{"n_layer": 11, "d_model": 256, "n_head": 2, "n_kv_head": 2, "head_dim": 128, "d_mlp": 1024, "vocab_size": 3695, "activation": "tanh_gelu", "norm": "layernorm", "norm_place": "pre", "norm_eps": 1e-06, "positions": "rope", "rope_base": 10000.0, "rope_fraction": 0.5, "qk_norm": true, "attn_scale": 0.0884, "bias": "none", "tie_embeddings": false, "parallel_block": true, "init": "trunc", "init_std_qkv": 0.0462, "init_std_o": 0.0, "init_std_up": 0.0462, "init_std_down": 0.0, "optimizer": "soap_variant", "lr": 0.00478, "beta1": 0.95, "beta2": 0.95, "weight_decay": 0.049, "lr_head": 0.00756, "warmup_steps": 34, "schedule": "wsd", "decay_fraction": 0.632, "decay_shape": "linear", "final_lr_fraction": 0.0, "batch_tokens": [65536, 131072, 196608], "seq_len": 256, "doc_mask": false, "train_tokens": 421300000, "steps": 3582, "dataset": "wikipedia_en"}
Each number is 128 + 32 x the weight over its row's rms, rounded and kept within 0 to 255. Layers, rows and columns count from 0. The size above them is the row's rms in percent of the matrix's.

# layer 4 MLP down (transposed), 1024x256, rms 0.221, rows 453-505, columns 192-255
size [ 95  99 101  97 106  92 111  93  94  99 111  98  92  96  96 100  92 101 101  99  92  96  98 104 101  92  98  98  95  99 103 100 104 151 109  94 108 108 114  86  96  96 109 100 105 101 106 111  89  99 102  94  99]
[[145  45 149  99  99 146 148 189 112 155 173 143 173 165  98 152 111 169 144 222 127 130 136 162 109 146 148 141  72 167 171 152 129  93 160 190 189  72 156  94  86 135 125 140 169 131 119 133 108 114 177 183 147 100 136 136 113 143 117 133 124 123 178 148]
 [130 129 153 109  71 139 175 125 139 172 142 122  94 108 116 142 139 109 135 111 185 103 180 122 127 146 191 123 150  74 151 131 109  76 167 190 159 146 151 150 143 130 130 145 138 116 144 165 106 111 103 105  70 132 157  99 101 122 134 119  99 175 177 128]
 [136 113  95 101 104 142 112 120 169 118  89 129 123 132  52 154 121 200 106 129 125 130  65 173 120 117 106  74 135 135 138 140 129 128 108 118 106 104  18 132 141 163 181 120 105 103  67 138  73  90 149 123 138 183 187 101 111  40 138 108 108 165 148 178]
 [136 117 138 123 112 150 176 121 137 128 147 162 153  86 151 195 123 110 105 133 116 151 111 119  62 107 161 221 149 150  82  84 118 144 113 175 184 101 102 184  64  94  55 166  96 133 110 105  90 115 115  75 136 148 113 127 145 164 142 202 165  97 118 135]
 [136 105  96 103 122 127  78 125 124 142 114 153 110 123 156 131 135 121 171 127 105 123 116 146 140 174 148 141 132  92 113 105 130  75 169  83  91 137 140 205 138 102 149 151 154 153 121 120 111 126 130  81 204 113  58  46 119 143 183 150 131 126 167 121]
 [136 114 101  96 105 139 167 173 144  86 120 136 136 174 160 131 143 100 119  95 171 114 158 138 121 129 162 165  81 167 139 137 139 116 132  58 144 110 106 151 198  97 129 134 109 117  78  96 176 143 115 160 140 119 118 166 164 115  99 122 128 171 140 152]
 [118 124 185  53 106 134 102 116  83 104 135 137 153 110  69 155  61 140 174 145 142 149 121 149 132 106  34  70 145 201  88 125 119 156  79  93 104  81 124 128 124 132 137  99  85 124 132  41 132 137 100 157  96 166 160 164 150 126 204 167 132 121 148 134]
 [137 111 113 171 133 158 118 135 134 113 118 146 143  89  76 129  72 196 134 156  97 180 154 171 126  73 156 154 109 131 118  68  90  82 183 121 148 126 112 106 106 126 113  76 171  85 114 167 136 175 154  75 133  97 110 179 182 170  98 127 111 172 109 161]
 [115 138 186 115 109  42  93  82 132 128 116 155 159 121 168 148 130 102 182 116 102  88 153 164 139 149 149 204 146 190 159 147 129 153 130 173  97  90 107 136 193 137  78 127 118 178 182  74 203 131 143 113 125 184 117 147 153  85  83 167 147 102 120 195]
 [120  98 110  83 133 151 107 113 180 156 139 107 175 172 111 146  83 105 150 126 163  93 188  99 218 122 123 111 161  71 135 138 116  50 191 149 151 110 112 124 118  80 162  78 117 107 117 155 135 157 145  67 178 112 144 111 159 117  85 145 170 182 106 161]
 [138  62 140 155 126 109 116 146 169 138 154 162 178 119 149 103 178 135  74 151 136 132 128 154 172 109 157  93 122 119 144 136  81 130  72 120  89 136 154  81 121 193  95 108 151  90 108 118 148 174 125 135  92 143 154 129 167 138 169 135 126 149  98  84]
 [101 150 126 114 122 160 158 151 123 124 115 168  97 158 117 118 200 134 121 137 132 130 130 113 109 184 166 211 142 129 115 151 161 205 124  92 128 106 159 144 154 114 127 135 190  82  84  93 161 109  99 139 117 198 178  92 149  73 113 109 161  94  93 145]
 [125 182 113 132 114 121 106 105 140 110 127 118 114 149  93 102 125 184 151 159 101 128 154 123 167 128 138  69  67 116 143 143  89 108 107 154 125 108 120 124 125  99 158 111 194 113 133 125 141 130 151 173 184 113  96 169 170 154 135 135 168  86 150 165]
 [157 132 107 132 125 115 163 121 126 110 107 105 105 102 188 193  49 121 116 121  64 126 106 142 132 129 164 139 131 180 116 121 133 150  92  87 145  96 102  96 141 113 135 127 136 118  85  73 158 116  93  79 164  87 175 138 123 182  43 131 145 161 102 153]
 [116 139 119 195 110 134 111 163  48 133 151 136 142 179 169 110  91 110 167 138 110 106 132 169 120 103 129 128 140  91 108 133 127 173 141 146  96 141 131 141 152 154  76 127 113 154 153 102 146  91  98 111 177  85  88 132 148  72  74 164 193  86  93 193]
 [158 162 141  73  84 162 113 141 139  58 135 120 102 112 110 163  88 132 114 160 112  87 146  75 106 126 160  95 146 100 142 131 144 129  99 144 143  89 104 150  84 153 121 147 134  80 159 156 165 125  99 120 118 129 155 120 171 168 131 149 148  69  84 118]
 [114 149 120  96  83 124 164 107 131 170 126 125 132 118 131  78 119 106 167 151 181 144 141 113 106 107 163 113 152  70 123 165  78  93 126  82 124 170 123  88 147 125 131 149 163 154 156 131 120 191 183 158  97 102 158 110  77 133 143  57 142 147 172  89]
 [137 124  77 159 140 183 120 128 200  77 119  68 147 156  56 125 106 123 116 129 102 124 105 135 136  88 172 150 129 108  45  83 120  96 132 123 159 148 105 129 116  97 105 110 141 115 150  96  99  92  67 116 103 146  89  93 118 104  84 101 131 128 130 137]
 [155  74  92 144 126 136 137  70 168 127 141 150 146 119 118 186  77  98 152 172 180 146 169 146 118  93  89 127 191 130 112 166  57 175 145 170 135  86 125 120 136 106 116  99 150  76 105 144 160 125 115  68  79  93 142 124 124  86 142 124 152 102  90 118]
 [123 140  91 112 166 128 114 110 178  56 102 159 151 127 106  89 128 160 135  86 141  90 105 130 133 228 163 161 133 122  90 138 161 124 122 171  79 159 119  82 104 145 156 154 119 103 161 130 196 170  99 154 120 123  89  86 173 155 137 110 114 117 174  58]
 [ 95 151  45 120 166 137 134 100 158  87 132 126 141 142  76 106  71  83  84 157 179 148 171 150 132 211 119 120  83  92 123  94 150  91 111 180 136 149 182 115  75  50 101 123 168 124 146 129 175  93 104 113 100 192 119 199 112 102 138  47 126  93 117 186]
 [110 148 103 165 130 109 160 156 186 101 196 133 151  93 111 131 142 174 103 156 116  72 112 161 136  70 123 128  81 112 117 156 158 118 156 141  99 120 122  51 115 123  96 134 138 178 124 110 131 164 161 134 124 156 154 141 121  93  76 127 106 189  89 119]
 [149 117 217  53 120  94 117 151 137 143 143 121 162 175 160 102 138 208  92 106 118  88  88 154 149 114 101 105 102 104 143 132  98 179 102  98 153 167  98 123 156 144 150 143 147 117 175 106 123 145  88 155 172 106  79 135 112 105 106 159 123 155 128 128]
 [ 94 125  78 124 139 155 151 110 104  93 142 126 181  91 154 182 130 212 123 108  64 179  96 121 176 110 132 129 187 118 135 104 157 139 172 208 139 100  91 176 135 138  95 163  82 139 137 133 147  88 161 109  89 128 102  90 126 192 152 192 130 120 153  64]
 [109 116 172 130 130  61 139  79 132 106 175  92 128 158  96  68 125 141 152  95 137 100 153 114 145 109 157  81 113 141 163  99 152 129  89 139 118 136 158 105 168 184 116  92  95 110 140 146  96 156  89 132  93 156 131 154 151 108  39 125 112 152 106 115]
 [131 126 114  74  79 162 146 123  85 139  91 137 132 147  76  98 124  91 148 107 134  98 141 168  81 144 146 109 173 154 129 116 168 121 128 107 210  90 133  96  99 108 160 160 109 130 141  85 113 131  82 101 175 135  92 126  90 155  83 126 177  51 114 131]
 [172 117 142 132 127 133 114 204 144  83 175 114 114 118  82  98  66  82 119 158  94 124 161 173 138  53 113 103 126 118 153  82 163 142 143  53  71 145 162 114 148 150 146 104 169 106 171 140 173 118 152 198 149 129 162 154 120 131  96  82  99  81 108 137]
 [ 74  84  65 127 128 117 114 190 134 117  69 113 173 125 152 125 145 100 133 133  87 112 106 121 162 167  79 151 112  78 171 131 120  78  95 142 138 192 129 143 128 142  55 142 107 104 168 174 138 133 151 111  95 165 130 120 117 119 152  71 123 128  93 127]
 [141 147 128  57 121  79 131 115 167 142 140 171  64  87 172 180 124 150 111 129 142 134 138 114 132 136 130 153 108 123 129 134  82 146 173 113 128  83 123  68 162 120 153 154 148 172 150 103 123  38  74 137 115 142  67 139 132  89 133 119 159 142 111 107]
 [107 138 121  75 105 137  77 144 148 136 149 169 165 129 134  92 141 128 159 172 170 147  95 114 165 143 132  84 145 105  96 110 176 129 116 179 168 145 114 156 214 125 182 135 149 128 137 180 137 122 123 149 146 140 146 183 132  90  93  84  52 106  92 101]
 [190 110 101 115 111 157 125 118 162 150 168 211 115 151  93 132 115 120 143 115  84 110 121  88 196 159 116  61  71 161 151  91 112 119 105 171 170 103 121 125 142 202 112 104 158 105 131 116  99 120 137 134  94 104 148 111 132 130 152 121 147 102 147 131]
 [160 136 172  56 178 129 103 102 129 146 106 128 182 120 147 109 129 167 164 153  81  94 119 214 130  77 111 132  74 123 173 153 101 140 158  63 142 165  90 138 113 113  83 129 114 201 158 143 123 137  98 116  93 150 121 127 120 125 183 113 118 189 183 152]
 [130  75 135 128 171 166 102 150 156 170 127  65 102 183 125  69 126 104 106 112 164  94  64 111 151 149 139 157  90 141 125 162  89 177  61 147  80 140 150 138 125 137 147 100 121 156  92  85 125 151 129 141 140 147  72  81 163 141 118 159  82 128 169  99]
 [143 159 125  84 140  59 128 148 142 135 113 152 112  85 150 120  85  84 171 105  90 176 103 132 124 153 146 133  59 120  92 128 137  77  73   0 124 200 120 134 132 186  79 171 135 171 150 159 104 164 108  79 143 151  95 135 125 124 132  91 129  94 143 116]
 [134 128 103 133 145 139  85 136 146 142 125 150 127  96 120 178 159  68 169 197 174 162 167 114  87 122  61 175 105 133 109 116 137 106 153 154 145 149 135 163 145 195  94 111 123 149 104 165 110 121 191 214 116 144 115 140 122 105 121 205 166 141 136 144]
 [183 148 134 112  87 149 134 100 182 103 162 129 140 115 115 115 221 136 124  83 197 125 123 117 109 142  79 119 165 104 112 184  85 105  50 101 139  94 128  90 128 181  79  74 128  97 120 157 114 178 190 165  66 133  85 183 153 125  85 105  71 119  83 120]
 [139 134 111 105 125 125  77 154 172 167 129  99  90 104 146 127  92 147 111 128 132 109  95 161 147  85 168 117 133 143 122 118 140 161 162 171 136 125  85 151  77  91 151 103 145  42 100 175 132 108 114  92 113 130  82 123  88 164  78 133 143 139 135 128]
 [146 123 117  54 143 105 110 162 129 180 136 138 152 126 171 148 108 144  98 131 172  95 122 183 143  87 127 110 102 123  80  89  91 110 159 123 133 115 121 103 169 142 165 169 169  81 114 112 155 123 158 104 105 166 130 119 122 117 105 113 104 141 185  86]
 [129 149 126 119  95 157  91  96 152 117 139 114 159 193  92 161 114 110 136  96 128 196  45 175 100 119 100 172  75 116 105 129 141 157 110 182 129 104 118 131 139 106 147  80 147 141  89 138  87 122 133 130  93 152 142 171 131  54 146 168 165 161  87 126]
 [134 118 148 185 158 155 111 143  82 111 108 126  92 193 143 115 149 138  95 141 148 128 170 152 101 112 102 162 154 144 110 130  81 115 143 167 113 111 129 112 103  78 196 146 158 130 181 181 168 138 161 105 127 123 127 155 108  75 146 105 168  66 166 148]
 [155 149 118 146 116 181 114 120 124 130 153  82 121  78  66 150 178 160 110 156 165  75 149 156  56 100 158  92 127 184 121 126 130  98 168  99 189 140 156 117 132 180  94 122 171 141 135 173 200 154 136 133 134 138  74 131 117 192 120 148 155 135  89 108]
 [ 75 170 105 105 102 129 165 109  85 141 107 127 163 139 126 142 104  92 125 128 164 107  94 158 133 108 135  91 145 112  78 139  35 193 156 122  91 106  23  97 123 141 152 107 207  98 155 113 110 130 158 113 137 129 121 187 148  85  86 139 116 126  95 144]
 [111 104 103 167 155 105 162 115  95 129 113 180 112  87 110 155 137 152 123 128  84 113 143 102 124 210  98 115  70 147 190 128 156 104 121 159 162 107  44  82 183 127 122 104  22 115 155 140 115 146 150  96 126  98 188 139 161 103 117 110 121 179 141 140]
 [145 137 216  71 124 118 116 134 144 133  72 128  67  74 144 101  88  81 122 149  73 122 159 155 109 111 111 162  40 135 118 147  31 149 112 184 133 148 123 116 127  63 110 180  91 110  88 107 150 153 125 112 151 121 168 102 137 171  98 142  97 138 148 105]
 [ 98 128 142 123 137 160  87 131 146 110 164 128 122 158 174 148 176 112 111 166 149  70  58 164  94 155 110 117 117  82 142 157 121 150  83 183 105  81  90 115 144 134  67  68 182 111 122 115 145 154  98 166 145 174  93 170 118 131 148 143 146 113 119 107]
 [171  96 136 147 164 121 151 170  77 158 125 168 140  93 119 171  95 122 120 124 125 172  81 153 124 159 101 153 127 146 167 149 113 127 133 137 109  70 107 158 165 141 127 152  60 130 109 141 152 124 154 128 117  47 120 128 143 165 115 184  68 112 131  81]
 [112 145 178 126 145 113  82 105  95 106 125 168 163 114 189 193 134 129 147  92 135 158 121 129  87  80 133 138 144 171 109 129 187 119  82 138 181 164 125  89 121 110 142 107 126 123  90 132 121 138 153 173 149 137 130 154 127 143 106  91 139 180 180 106]
 [183 148 142 123 101 144 150 121  92 105 142 158 129 105 137  96 144 145 133 127 146 109 156 158 165 130 110 155 154 171 153 118 180 116 182 141  73 150 136 123 100 176  89 175 111 137 140 127 142 129  98 164 138  73 142 161 170 197 139  27  56  87 146 144]
 [125 121 102 131 121 117 137 121 120 147 231 122 154  94 128 178  90 128  69 106 101 131 117 128 115 142 137 113 160  84 116 144 113  97 113  80  93 192 132 109 111 113  53 137 121  76 158 176 154  92 139 116 148 139 173 114 131 155 128  48 101 167 190 121]
 [140 141 130 119 162 131 150 235 115 144 171 163  94 156 120 125 136 121 150 131  95 102 112  91 106 151 170 135 115 131 144 152 117 139 136 130 129 149  96 121 108 139 138 203 146 126 124 142 160  10 162  92 142 150  51 105 130 106 107 159 143 108 113 184]
 [111 147 123 115 206 155 153 190 119 134 115 106 138  87 152 145 134 132 120 185  81 132 140 129 139 152  63 137 167 164 117 186 165  65  95 170  83  85 144 121 109 169  83 120 133 173 145 160 107 120 139  99 131 105 158 135 134 105 101 116 131 111  95 175]
 [137 126 132 181 152 149 173 131 233 129 121 118 133 101 140 136 154 149 129  84 103  81 137 115 113 145  65 146 130  93 122  95 142 132  93 195 143 131 142 128 124 116 108 178 105 111 103 175 150 152 118 161 164  68  88  79 176  84 178 140  56 153 164 141]
 [124 124 121 133  96 106 159  78 137 121 117 110  98 168 111  77  77 141 121  97 128 107 140  90 142 115 164 148 159 170 148 129 125 100 130 176 143 129 138 159  89 144 132  61 116 122 147 110 110 109  97 134 120 169  83 170 106 166 124 215 143  84 116 119]]
# layer 4 MLP up, 1024x256, rms 0.215, rows 454-505, columns 192-255
size [ 98  98 101  97 104 102  94  95  97 103  94 107  97  95 101  96 103 101  98  93  97  98 100  93  95  95  97  97  97  93 100 103 205 105  93  99 101 105  97  99  97  99  95 105  98  98 104  94 100 104  99 112]
[[127 122 132 126 104 139 110 131  92 103 209 128 140 129  97  79 165 117 119 122 141 132  92 103 102 126  68 159  93 131 117  84 150 105 102 135 113  93 167 179 136 131 162 165 139 137 112 103 141 167 167 156 156 181  57 104 136 150 110  64 117  79 133 210]
 [ 93 108  94  98 169 107 168 148 214 126 178 124  99 144  64 154 138  71 125 111  94 115 141 114 182 115 107  83 115 109 118 193 104 137 156 203 111 142 126  80 151 165 125 112 161 148  92 110 145 147 152 138  97 167 140 134 102 124 116  73  61  67 162 120]
 [139 138  99 137 100 134 168  99 144 135 151 120 144 131  71  91 145 182 116 126 128 174 107 205 130 143  95  53  84 166 155 140 181 122 124 132 115 161  84 113 150 122 141 120 116  83  97 186 104 106  86 131 134 110  82  65 135 128 123  73 125 171 132 145]
 [ 79 176 130 105  90  89 161 130 143 138  98 117 130 129 141 141 149 105 169 145 103 123 124 132 174 104  64 156 146 147 101  73 146  80 163 144 117 146  88 142 128 117 124 142  86 130 163 100 122 128 148 128 153 160 113  87 138 116 135 117 119  80 132  77]
 [137 110 124 165  93 149 111 154 131  78 110  87 136 115 109 173 158 120 111 130 114 128  93 218  79 141 170 169 113 137 102 123 145 111 189  73 101 126 130 167 106 137 126 132 168 107 130 102  91 142 173 122 132 171  77 146 111  98 149 131 108 119  99  98]
 [145 175 122 148 134 103  97 115 150 156 108  85 130 123 111 110 113 102 133 126 190 108 163 154 186 130 127 114 147 128 159 145 157 121 121 202 162 102  75 158  91 129  90 132 121 136 126 149 122  84 149 110  92  99  72 125 168 129 114 111 104 149 165 127]
 [139 149 112  98 122 117  66 129 137 101 186 121 139 126 159  65 151 133  74 121 163 102 113 111 137 149 111  90 108  93 125 174  76 150 140 117 113 153 152 135 153 163 126 162  96 185  56 158 131 114 128 111 127 155  48 108 106 129 184  75 144 162 128 132]
 [131 181 104 151 138  95 110 189 123 158 136  61 105 145 119 119 170 142 138 198 133 132  96  93  84  83 160 141 164 142 145 141 120  78 130  58 111 124 142 146  90 197 153 212 171 119 133 121 168  70 181 115 150 113 114 119 104 141 160 123 132 162 146 165]
 [124 102 118 156 116 109 121 150 101 147 106 116 121  83 114 144 130 129 141 118 130 124  94 110 159 142 128 172 150 156 140 172  82 181 107 114 167 118  91  97 166 111 134 163 106  94 182  87 135  93 162 124 158 187 130 104  72 146 108 176  70  76  89 129]
 [132 156  74 124 166  88 116 130 102 106 132  77  63 183 136 110 102 131 198 101 101 119 128 104  87 128 108 154 134 182 102 118 128 111 172 112 147 114 100 177 156  66 152 143 132 130  90 137  89  74 170 101 128 148 128 125  80 132 104 123 126 158 103 177]
 [112 140 118 116 117  86 138  82 161 118 134 121 168 159  88 136 141  90 187 118 115 145 184 100 114 111 151 145 100 158 126 110 141 129 145 123 128 152 124 115 119 177  77  77 173 125 199 165  74 128 156  91 142 161 129 117 105 165  89  97 185  87 105 189]
 [140 138 128 158 168 116 177 109 134 181 154 136 110 110 100  70  84 148 101 171 103 177 116 114 110 187 130 163 110 130  55 121 199 119 145  92 167 119  41 110 150  91 121  94 123 157 119 117 136 115 203 140  96  96 145  82 102 126 133  97 132 126  94  68]
 [ 84  99 124  98 106  71 151  87  21  96 118 124 117 123 125 129 109  51 110 144  73 151 133 122 153 123 126 100 148  78 114  98  98 149 164 155  98  93 128 168 105  81 147 146 112 175 107 103 143 120 114 115 135 104  98 114 157 143 112  85 136 186 187 144]
 [102 131 122  91 108 149 163 110 146 151  96 134 140  66 157 109 159 141 125 141 151 126 146  92 181 112  54 118 119 102 113 142 146  95 102 112 196 164 152 173 131 144  97 115 125 133  96 143 149 162 153 158 118 126 138 127 124 121 187  83 202 110  75 143]
 [128 184  89 160 107 142 160 102 148 127  70  64 184  73 115 130 160 146 160 101 145 100  81  74 169 136 167 165 101 125 109 154 113 106 126 144 139 121  70  88 140 139 165 154 152 123 153 155 111 169 153 162 134 122 140 150 117  84 125 117 128 123 148 128]
 [106 183  90 127 126  97 133  93  70 129 115 156  70 162 133 121  82 124 202 121 164 129 125  67 164 187  88 134 129 145 178  76 202 153 103  85 145 179 213  94 132 109  79  96 111 153 108 142 111 121  91 132  84 150  89  99 113 165 123 176 117 146 117 140]
 [139 157 150 136 133  99 125 124 106 109 136 143 180 133 141  70 140  81 127 130 165 115 110 115  96  94 182 195  89 129 115 161 132 103 182  90 132 137  93 142 115 137  86 113 133 136  93 139 128 170 173 131 123 161  86 119 139  99 112 126 180 136 112 143]
 [109 160  80 125 176 140  69 112  83 103  80 106 117 128 162  93 139 142 146 124 134 123  83 110 143 104 131 117 141  69 159 158 118  98 113 169 151 162 138  81 153 185 110 162 186 115 142 145 117 114 126 139 120 157 119 170 142 121 163 114  91 121 124 177]
 [113 104 169 121 166 124  91 158  56 135 151 100 103 144  85 119 132  89  75  96 171 145 180 169 120  79  75 127  75 138 116 116  89 109 176 152 146 162  64 142  58 153 119 136  67 180 116  63 115 172 174 175 219  99 136 101 111 103  97 134  96 129  74 161]
 [114 135 143  97 168 175 145 132 108 132 109 110 221  91 112 124 165  66 112 125  66  96  88 108 137  70 103 126 125 167 207 153 134 119 136  84 147 190 136 139 155 194 154 165 164 147 175 144 102 107 108 118  66 154 142  91 122 158 139 117 160 140 131 102]
 [139 164 102 126 126 113 205 127 128 107 154 160  59  92  84 115 162 139 150 113  73  97 140 140 115 138  54 125 143 160 121 136 138  93 158 113 125 191 169 123 123 118 170 113 122 160 116 149 143  92  96 189 114 151 102 171 122 112 197  92 106 157 110 109]
 [116 163 171 177 150  51 120 148 120  94 121 114 147 118 133 168 120  60 179  65 128 177 125  90 175 148 119 124 133 148 118  87 163  87 180 121  79 192 174 110 126 141 138 125 204 139 176 135  88 170 128 140  90 119 101 144 148 150 107 138 129 162 129  89]
 [119 129 176 138 183 142  88 117 187 124 179 113  82 170 136 178 140 114 167 105  62 115 109  94 139 117 174 150 110 128 149 132  58  98 114 183 159 184  93 116 129  89 127 145 109  98 184 107 188  92 132 146 165 176 114 102 175  94 179 133  76 155 106 187]
 [111  47 135  85 144 144 136 135 122 119 122 132 123 138 105 170 185  65 147 144 121  70 126 169 144 117 112 148 146 145 112 129  96 141 145 194 121  96 163 116 174 114 112 167 196 187  84 158 105 140 111  75  56 131 130  81 156 145 104 188 139 154 122 164]
 [141 114 174 148 153 129  85  90 200 170 146 133 133 155 160 120 111 170 145 136  94 154 153  98 133 139 251 135 109 173 151 162 126 112 174 120 138 127 136 123  98 104  81 132 141 111 158 152  97 125 157  93 147 172 169  86 185 112 154 124 107 144 170 153]
 [144 132 122 171  89 120 158 109 158 122 131 109 117 110 155 136  86  71 173 159  74 101 110 154 127 170 122 132 140 118  68 141 183 141  68 174 217 153 166 132  74  77 169 157 161 142 144 102 122  86 149 169 101 162 165 101  60 145 135 151 163 117 122 155]
 [124 131 132 101 128 193  99  74 126 147  83 115 107 140 102 146 103 103  95 105 170 132 200 156 148 135  59 127 124 176 197 154 126 163 152 106  90 152  85 138 124 148  95 150 133 139 129 115 136 142  78  88  98 155 148 168 127 189 105 165 156 121  94  77]
 [122 102 153 140 165  86  97  88  86 129  64 138 115 212 131 175 105 137 126 111 104 107 113 153 157 110 121 126 109 145 153  63 191 100 152  93 144  99 183 141  35 125 167 138 129  53  97 138 139  86 121  40 101 178 122 136  99 124 121 155 113 126 126 118]
 [153  98  90  95 144  78 199 124 144 153 136 168 166  66 165 147 149 106  61 146 145 140 113 100 105 137  64 106 145 131 191  57 141 121 113 149 183 191 117 125 114 160 104 123  85 180 116 115 119  96 109 169 113 145 130 152 173 141 144 147 130 110 132  83]
 [ 75 131 159  96 155  85 126  99  75 122 142  56 131  93 134 135 134 127 158 101 143  46 115 161 115 123 168 210 140 128 128 132 129 123 106 175  84 138 149 121 108 134  96 110 162 158 140 184 155 148 122 102 138 131 136 122 121 153 112 139 145 216 104 117]
 [ 98 186 119 154 126  80 174 131 176 136 118 142 117 120 197 103 147  91 158 139 128 138 153 123 144 104 111 110 135 145 100 125 160 103 138 111 173 198 153  95 122 148 119 133 157 143 176 151 116 116 134 107 127 150 111 137 205 135 113 196 120 176 176  93]
 [ 97 138  63 135 114 117 157 137 128 132 152 194  73 103 135 118 117  87 134 155 118 213 195 105  92 114 163  25  89 159 169 142 120 125  57 153 125 176  91 138 133 142 157 122  85 131 122  66  87 172 133 161 130 184  83 134 146 104 118  93 152 138 131 128]
 [126 150 151 156 112  94 142 134 138 132 136 144 102 114 170 128  90 103 149 161 122 189 129 134 116 108  98 127  94 101  73 103 190 165 136 112 140 148 131 127 137 201  33 125 177 151 150 185  98 138 121 133 158 185  94  88 123 149 127 112  80 105 177  90]
 [ 98 140 145  83 122  93  72  98 129 100 150 143 168 106 187 167  95  78  50 140  91 107 147 134 106 139  97 138 121 102 160 124 117 105 143 165 161 162  31 120 122  55 151 138  82 130 136  55 140 129 164 129 135 125 124  68 152 111 219 151 120 141 188 173]
 [ 82 112 139 128 102  74 143 179 147  73 118  97 125 164 139 155 132  96 126 129 102 127  63 132 103 137 163 112 134 158 136 113 132  90 159 168 116  86 102 142 152 123  68 146 104 148  80 169 178  99 118  74 115 163 152 155 138 139 194 112 152 159 127 124]
 [130 154 122 107 130  58  74 133 113 132 170 127  95 162 202 117 138 129  92 151  85 161 155 131 133 113 114 132 134 152  96  59 133  94 182 164 123 154 118 144 139 104 140 147  84  91 156 112 158  92 102 108  89  97 174 144 104 140 135 190 145 143 103 142]
 [156 144 127 117 144 123 161 138 108  66 131 121 151 132  96  81 180 107 118 190 181 122  90 119 151 125 109  95 104 116 114  77 133 128 118 154 139 127 100 131  96  74 105 113 147 156  71 112 134 139 180 108  87 100 130 117 120 115 113 119 117 152 128 108]
 [141 151  80 180 197 164 140 138 126 124 145 161 156 110 121 133 199 132 104 179 131 122  91 157 153 186  91 143 108 118  83 121 152 178 123 161 104 133 107 100 117 125 146 108 134  83 132 156 108  65 131 195  93 167 169 124 124 153 183 153 163 161  56 119]
 [102 181  89 100 130  65 133 143 129 125 136  87 157 161  99  95 143 141 176 174 144 116 107 122 163  95 177 109 154 153 139 166 115 114 127  45 134  61 130  78 127 148 156  92 183 126 100  84  74 153 128 151 127 141 166 140 164 179 151  88 109 137 129 142]
 [101 123 185  81 126 116 136 162  86 166 164 197 105 128 129  98 143 162 136 118 114 108 117 128 104 146 128 182 131 128 123 137  97 136  75 136 102  81  98 104 152 126 164 119 129 209 133 139 103 120 148 115 106 158 100 131  51 125 159 105 119  58 119 117]
 [108 160 166 108 168 106 128 116 158  86 100 151 165 127 109 152 146 125  74  94 163 164 206 137 138 159 112 135 157  87  97  93  94 155 115 148 165  77 157 120 132 101 129  90 114 133  76 139 109 137 171 144 140 111  81  98 120 102 104  91  59 157 118  44]
 [117  97 184 107 141 122 149 182 115 178 106 100 122 152  74 172 139 116 129 120 150  95 198  64 156 127 149 142 185  68 217 125 135  87 145  71 173 174 121 146 116  85 121 129 151 156 149 156 124 110 172 147 126  91 170 110 146  98 151 135 182 156 132 103]
 [149  83 144 110 133 172 174  56 135 188 163 126 103  98 130 101 190 116 158  69 100  87 163 191 138 130 110 124  82 153 137 135  79  97 136 134 146 116 153 148  88 165 165 148  86  60  88 188 142 158 116  91 136 149 125 122 198 154 135  91 174 116  90 187]
 [108 159 153 136 100 115 125 136 191 127 157 152 137 170 146  95 122  97 130  94 161 157  90 121  86  56 131 125 121  70  72 173 107 161 171 115 129 102 153  99 117  72 147 130 103 149 143 143  83 118 120 158 107 118 118 152 130 145 126 152 200  95 153 104]
 [123 122 131  53 131  73  97 171 126 114 198 148 174 109 130  61 115  96  97 145 115 159 146 160  99  76 120  89 114 166 137 142 144 102  49  74 117 161 196 161 156 118 179 171 160 116  63 100  93 145  85 147 101 176 138 125 170 190 122 122 186  95 144 108]
 [165  94 163 220 117  45 150  84 157 122 119  94 134 214  97 153 176 164 116 133 145  75  44 147 100 163 133 133 154 140 126  86 182 137 126 184 143 117 120 139  68 128 119 139 149  72  79 124 165 128  71 125 108 173 104 133 142 109 198 138  98 100 114 128]
 [ 97 155 131 161 129 122 121 159 108 149 148 131 177 129 120 143 114 109  80 193 126 148 151 175 153 126 112 101 167 210 137 132 109 112 192 176 166 125 108 127  96 189  96 121 129 178 147 145 106 145 136 119  95 101 172 110 111 128  82 129 132  71 127 130]
 [118 146 144 100 132 143  93 155 106 163 117 152 145  75 163  89 119 114 120 148 151 128 199 132 112 131 145 120 124 145 169 173  96  71 107 133 151  74 182 128 154 166 161 114  95 123 119 102 121 200 171 200 116  92 148  73 107  95 102 181 151 128 123  76]
 [109 169 118 177 178  89 152 110 110 148 150 148 151 136 184 121  87 109 110 182  90 147 162 120 125 150 119 102 113  97  83 128 134  79 125 110 170 114 157  87 122 115 179 154 153 155 112 117  50 135 171 129 136 146  63 166 114 170 101 158 134 122 150 147]
 [112 134 136  78 167 152  85 146 115 164 120 133 137  92 117  75 123 140 146 124 124 152  68 116 191 133 141 125 134 134 121  89  61 164 134 141 135  82 146 146  78 164 178 144  76 116 113 120 158 137  97  91 122 146  68 142 167 130 198 138 125  97  84 148]
 [122 169 155  70 135 134 146 152 128 141 100 222 154 118 160 128 114  90 125 134 137 225  94 193 167 162 108 106 177 170 126  76 165 106 137  87 156 181 141  99  91 136 195 117  83 166 126 120 104 208 142 126 150  83 110 103  76 115 117 102 135 128 132 153]
 [ 97 111 125 115 111  93  86 177 102 128 135 151  56 188 104 120  91 129 134  93 112 156 195 159 113 122 111  79 156 144 149 158 116 116  81  89 130 144 125 164 125 158 125 140 129  75 132 121 135 141 118 116 170 152 130 175 146 101 164  93  96 124 184 105]]